Weights of a small transformer language model: rotary positions.
Each number is 500 + 50 x the weight over its row's rms, rounded and kept within 0 to 999. Layers, rows and columns count from 0. Numbers have three digits each. The size before them is the row's rms in percent of the matrix's.

# up: layer 9 MLP up, 1536x384, rms 0.0384, rows 1285-1331, columns 0-63
# down: layer 9 MLP down (transposed), 1536x384, rms 0.0331, rows 1285-1330, columns 0-63
up1285 093:511500531550553448485527486484624485452534448467445473507481462549508481402541473534505469507510495521501418415578456491491580485468515515478487510664448468482497485544398591458572459460560466
down1285 089:530470538504464451590469479548539471520533437404425482492418556490418496319592633441514558577525482494513521468465586544451455486561506530566427564496550521497394531516524534428557467547519435
up1286 074:497537328547461436498485506589484474518495483561467550500534549554527472562566567515445504484480474578502453465544535455548447538554542463437562471514573475532504536464450525626521543484587512
down1286 095:511489579490567494485543448524555552547537509496440467569485470410420558478389568529598448525500496495500500502442430513507514459446437574472451443538473534505401431311490447468432442496473501
up1287 092:537566513525538454579515442473488517517453568448474561550572588477412474593496544519527474522436480424492460555456487452478572516448614594461501402520569466493559494556533454419570526541427543
down1287 092:505574494454501460486580462475541471500547482458443500447465530518582515494461469447528528558501490568550504488473526421516497583505501457504561441472493510508568550626522478541471482532570479
up1288 108:546527564505632445544497417521483521521416453527479555523430494474474562572516554423493523483486526594592418462454461424480489476455457493574491527537496461501522537515489521525508524482529484
down1288 107:508411524523588554543500449519528459535543477481497546563572503483487606592539433468559437401482513431483585531392427524455457495549502546508504533456520433474438532472424554579384495481529431
up1289 097:526524431495483508569509429502447524495588560486522551557482528455529550514425500442475553487605457518591522493518521497585501446529472557475495525540523423538476526544499530557490512545503547
down1289 087:521465440483534615562504496503473540481541453500481513569452547471609488582452584477506525562498524471476473540546550544507541454511467506489437488475511538553000505528557454507493440639510503
up1290 097:470549561489462462466437461493504516504456516503460405499580472489382522482514572475464511610533486502481358551482584502520504517561563528521507474502596520472486446516411520473533501503444485
down1290 101:570469445468551550567506497555435518510481493545488501517433544419518411440505553436490478518545508543439551505532553501479476436531508552534410500462473448486266470563433470446509601550569540
up1291 089:500489516545449411396510475535550466406440501456473475468548551423442448435484480487486552530570504632433462447548494483511426473466544506416540427504502452544530538529437535523496428498515462
down1291 092:603445415498554410576550485476499533482444457562486652537508472511523483448527556479540505511477451541540562538554410494554529466494459430511547619455503517436509563534497480473561500516583561
up1292 100:496522434530450503533484474478489492531485568551528517481458566486405487506409544527533595535507556469520563485459450425498535484569543444550437459466567520404505555531547482494494470524455481
down1292 099:554523480453551468502501556588501565403630548404456512540559513481440485588445591467468436464476450453509508474371523491496551529570457499530519384562477565512489508450472534415565571477544523
up1293 115:512550542516532480485477488453518602436502537496445502508484533526614484535414511451489484537477537496525425537600534522451551516568528483515532427423420422395534553492470556521518528557492556
down1293 107:484554525523487464476506520513455458502539513549599445498632431591505496502511435453585516462495425459564582510549474555592470463534519427415482551479489544546365481456466513502502447483557478
up1294 100:546563541542481486512505488579541522488415538490442549504431453449482519485515553425426530529605586410473519579456441610524414601459474547531454560475514534412526541562468497516447502539399546
down1294 101:527356511499507521528467520562574537565421507584422493461461512496489493543574450511519522385559564543400584588464457511526452508506447567515447565512585460524528575511474540405492507475459486
up1295 109:535602477562474507461477490644447537518466524510518370573558527564469512528487547511450514510494520415509551617499443450561525426589459490468477481502490471489522503531515464508575500556478528
down1295 102:649434474523530503564459390624445478517565487589549413576514528438579504559542552476409551576553511556510485496496536495498486520519512578463532452408431535479552538522509390537534502403517523
up1296 111:539469472505595494495484515496518543458498529549423484451497471547481538482476549478536487556522494546520487505523494446517445543546627544453440635515526468403522484536423528502503481468416476
down1296 108:414497549531488470530514433467466452471571516484461539472432572475521483517537602504493561449506501421515444464439522449576472535431617484500509461531569556534480459475552551578485524524531539
up1297 107:504578488551581485577490439498505526447474503491489527498502482522443542452497531523496596441549473508451462503429501390562514497549507505468544510480583402433538524531370485560539484448538571
down1297 106:498428566473485501486556527500544484559516539386453505457510532462473542516480570591457431538480478421439524431467508395595487532600256466506489519466518520566416514506508498594421540464451552
up1298 091:489509389488475473605490409458456406429505421502483511645521532492489525448417552495541549445507525516504520503405478572502419486454434524485545497569626515447550450488461493486518475488480524
down1298 093:453468469506541422446546506508467452496466471501582372445399462553485460542575468513494490509433524523479433404498516574541491516486498553563483403509392577601506536442443458542557488377508527
up1299 105:495551511536487457424463430457575583480480547491502491475481430512457430533483478568507601569576502578574531510476481426527516628562588447501487484464455490557505482539473469547523413418516485
down1299 103:499477499479549487590501488586545450474501482442466458516568499479513492488395525503446530555379498521548540541493478460488519440498505521479551520619548533583547477500524531477508505484498500
up1300 094:488518543552499465548509488517573377620426441410438387517544650515514598481442500455502565521524468480461509500480487537487532524521333490435537409560543439569497466524505506519562532555449536
down1300 093:575476431520513539547479468528480439448532548396469529482503565437529483479550517464547510565462461551573377447476433547493511510577489550485494550493572490545336500512599411453496410527431451
up1301 096:503531494519441440546453425463492477473417531554504479506469494473464480446503570488489613500457413521493487409493542507506433589529534471468464420529391454476551504522451561508514594516478550
down1301 099:503594372504500493489535513473501539424481453436442450462547491501579523524625575536449570464462440534425462457528547478534515496507535440512516548518550554477576529447633404511535535500495469
up1302 099:555584526475528507547590465430517466485555522578535480400565493581546565471416533436535540474422504487574510622498466541552518507349532430549416510524551575446551463506471501511537513549442508
down1302 096:510469482488450533395504492459439525474518518472459495541470613455409508521485577480514580439525520534346446417489473484514495450527511597512487530507492500455568443454513587470481465535557436
up1303 099:532596476533500484534496438521539550506380550576505606492502507452457467524458561464537486571520465533478442475477538576567445505590535588517552452500515460505550464522463490607450450536507495
down1303 097:428553474470474424429507490522492579494522446480515574515484438540519461552462475423514481465476505516532487454513497566514576424503496580410438500579516562463563527394392483473421507483530509
up1304 110:518504533513529500491460376488455494475523498483458546479503460497565505472435504519537541497476490517579472471403485537479587536500549519444509503428561557453543534520461470507609450522527485
down1304 104:519514517485508572435598468530549440485471506478529553472461499411474439394397484446426616539536378568550541518570523588507494531504489536480432460567555461576432420373452379450425482568529493
up1305 094:542458450533475446540598500486560429635444431483486434461560622570464440530550530499473536440602520416463483492433551501500522440573472494482481477480498506577503548514556564516513496572555514
down1305 091:641483403534422468508579461550529508450423540467369607490506575475517477484587604490501462467476461542514555542535512545580541448599432525532483477530509457455398578459427488416500479557511555
up1306 099:508515513562550540492465390457493444446412579529472490488443446451457567497482536417449586504480420497481442501493514475591556446588522544454525505508477443461566563504539478480572509478502553
down1306 099:591449489500461472471481407508475494530514539475396445526578429505511506555471545428502524523482583530505455546380530418527467473607601483563379456552457523540532488511497496492429561482501539
up1307 101:539545436524521550516530435487523500477453487434443423571465550553550500421461553484528492568527474379497454377430417481510478500569445555550475396520513474445532403522474476483521618504395402
down1307 101:515458483496506575582393638478554442461415534506465480476600516524491474434504401536526578448472471538554538523475517615547413543433438514546557451482492493439483458484525472474491463514350514
up1308 106:497507513528558483525491497460520535504481422434478470499554440511566444493506450524519504502484543442458513459548522395494568535373532565541395492491553544524521560506479374504482550540562517
down1308 104:463412516593479402480404531603347597451516491586489519503452440596515493476447449500480522386460512577487488538483467484488482538605513548529577474551572502469403542472509547479482616472436519
up1309 088:520525506563448468588482534528514504431498522634448514516438524556519613450423531470448401536542505493449506382483480613444477485408523448489554570539520329473519489504528572493606487562504559
down1309 092:526437544620540406446505426474432503421471518472551483521511511536427542495507479564465639521576493453437444509538527501497499498548529528584509454599561506550505551427543476500556538540466459
up1310 114:525500476489567475572493553490475532502450522569480620498546507513535469443501491411526571590417543505562415415549507529564436503597498497606521471511579527565505516552408494496561518529532446
down1310 106:619447515496451505600472405456577591481537444537505547501456562575389522495493514446498401432534481585489571508535560426501450454469416442417615483514395431489417511514520392460517418429466535
up1311 088:492481428562535507530560544439503498479519507492456495459485440539527461481496580506585455545505532592538518511470504389449478477463544549444548505443574473457537537545538435507618489583505460
down1311 101:507523451490510537499464604503521505524591431544495466507531518463567517421509526477566504461556552513517528538445488439469520520501457508457535541450530481468531531453564528554417519527426512
up1312 098:490559508506444464451555472494495528475490555448463529485510430561491535526495535502614530517569547496555463466474511557588514549489509501572467576535600481528498439539515441539506471469509492
down1312 097:534542535497526542484575463514480523580526492538462563570523509585512488468386524506541526503465470419478513419484571558472417493459510516500415473452498426532378411496540528480462510477493504
up1313 090:491569563467508456489550393395460437501454521530456582459458539477458509485386523481547431509543543545377585477448478459461511424509508518583578597607584523479488440541485391432595526502474520
down1313 103:502498587469443541463569518418516401577515524491537513517545601449478447516373514485515444446469551441510470537436473491388464523510436497540574561490476520455377554406482518464493454498498422
up1314 102:512458570525551484401571389581514498513460502479457556481498474476521610438450519430510505498485461473528528425548519539552654500510471502450432558559507575421476502510533453479502526507579520
down1314 101:579399444509524452566473562544577556502463532540426544393654566621537474476522579505361532552461493486452453508541575580487477509529576473504504485434522589507291461457513540449599497465573447
up1315 098:581567501433559529494503550491567521615459484445480570573488434511496485456520564415570426461578516455433558456507525549536509555501558439518455425468449512500514467476564440503515504571495508
down1315 100:482541494499528483494574591552447504445528525482607450527485647430500518511506435555477594548607538397531496494495480511490407515480546614441466422458456499529493515402531498481503494496554573
up1316 096:525528521521443501521511477499428506469438546479508441541513527485582528487434505518477526492441461385410493493582456442497560457448500490568521497528534438436505426507437419511549453538514467
down1316 101:489517510468551464502476546556522467481466551461444492440491554589447452519473510556480549470425470548496566499530527482471602437546424465513497376472507397511399534341441518480476505514493466
up1317 108:532462505512512479444532449505526545501552532596495437480460469495562524517475542547542491422560581621496435471455437536491538505532535550477579545531464434517536498523523426496583487411541464
down1317 103:528521511500597462503438550469494489537505529512610458498590449486540575514523579425532501470483407445455520532496418427497447426503539479542488562463627472508444467471562450477538512503446566
up1318 099:533584491482523496536479479492543495553529422463437484534513393562506451463530557470460517578494484429488522435508519515499553443525538519507556423537443468487515509493442470563530435474549484
down1318 095:570531455525474513517498419476506500495341455483514570468484482559481467546541441483495539433464537401526468427408537443479418535458515508543503521542543466488446489463576414582523504513454554
up1319 104:483498466505532479461529555409587413405474494480481447507503416572470493535544488492522511483652473475556458544392470586491392503492550425548545438589424531584513464507504478482500492453528487
down1319 101:444493455563454487479540555540476424500545515509614558519573491504605563465546448572483472545467469520408532443367464560520395458464560578467464507563434537488454516481564547535514478375551482
up1320 105:537548459567557423435482515499593467531458411495480543540518468515424543481534481433558510484459580548543439572471418551511564508432501521543498527544500482537495457519401478604433461468557456
down1320 103:509421525442460465393533455424573480566483530481545483502487510497537491497565516433509481526529497568431533551516565595446547583473551521536576404551500483511266503430523402434460393488446479
up1321 093:557524507419483531523577451462511440453427541525443501539525441455460485541463543362441540534461527393526493484494512514541508503470582470483568456447470451481544498486471453498561406535472549
down1321 102:551464518267500496549440515546493383534454482511453526524562543491466561512457552535447487484458529497498476467504413477417513416491436576461521476502472442440553522194501440485528475501525495
up1322 072:584506548471495442477452556543443517578564477398436565568455607527588511436604574474467494555469499446519495423439562393436553463508539488482515495479523498462572455547424516507599586609530497
down1322 085:572512530599496540494555469601470502503434433485417476578470491456530534495505600498579542449546516481473565521457542524532536508529495493490513491500471471498775511654516504494495534454493507
up1323 105:474504484536484473504438489556509481431382447427535461452549510547496529476519541542488512574540552479545401479488514471520583373514430472515512463475456413438529394496554431490454450531486423
down1323 101:559531488648448414572498511474442477487531492527463485495524467460534558519530572443539530508458480594548432496497563479534517499472460543410451422402491473431367549501578476484467489524513379
up1324 093:517510510478492501499496384480528512521489421547462486527531495497540561505445536477463499593508508537536467520534399507529479491503450539563471490457533509396498521564579388450516485499483488
down1324 099:535478499446456567583508582503530472533472518499376540520516467499513491492545546450483535512502452480523427489484552530505479544435471464469594502466392540430413531479440583539502493486545506
up1325 098:500505459457604485475483501481522516516569513562465485488500567594465423497514516511561444493556539512575479434510516523564495621554601504506518506575449447482533572486489544535474578579466451
down1325 099:492578471439555505436505499566527527512519515430510413442481519443462540446549504500503462475460516470487466473431491448467555521523612505417561440492418570466438534299529534491486461556540458
up1326 087:574496424557565511655568490459471441479527537480437482497474498573572613509476569497419563490492541463528477404571485511568509472463477471546568490564499560406509440545511510526483512438549516
down1326 088:469544520600416522514460503460511445417529508537517436556577410495425410486491472562579501521528588540592489545509575518449509532539461578508461531553504555545474464465558520489498511482520470
up1327 108:500521535523487467527555410472540495582473496538557572510549471534527530523479549502536526553557465561505506465535494428488547428521487575507493483534568477558516538538461394516516421492582550
down1327 100:399557429502496486523436539500363469566542457559481559472457498463524563540505546480487507511461510479406459466482475504529471472520454492522464433523453515480498588461513581532614593484462445
up1328 099:569488498498579488472510494512539453450436465508424533451419623510483544533427566532527517540470513531396411595537464399456468487469518470575542510500544444463597489531428533496522565528433468
down1328 100:470550416408509554481529477471468628535499416503507449510468468501584525498453520460434515389537553484594467562565499439543451507548490509532531536466538488519570513431496488514478525413503519
up1329 110:560518522519504459406499523490468349406452522527508469505480507559438443531480520490451574554439554527460415471467498446439546598586496497537501503487567423435512496548473477546570529479532526
down1329 107:469494471469517540514544440518380444496488442494461523550498559434506461513413486487559549437541542495506489587407615474558557474511533505438502496444374510468561485498512535493499550569561505
up1330 104:521536507509532483327522466506568486492486492553491457540505431463510413483369559519565471501457572590528478422540510481565538493522498480493474525550453452500483425559454550493448429536475532
down1330 101:566515512511567595537573511505558518522519494444540501551535542455525553451479574419513458462486537533499468490474489473575543464484503465541416483518441464502305469651457524463518561465416430
up1331 106:531539515518508480556537485485450453545472541497448555513506509493520480505484526420486526547410535447456534369360493435365470530498466408536521560503568681546504441526467524524610524544512525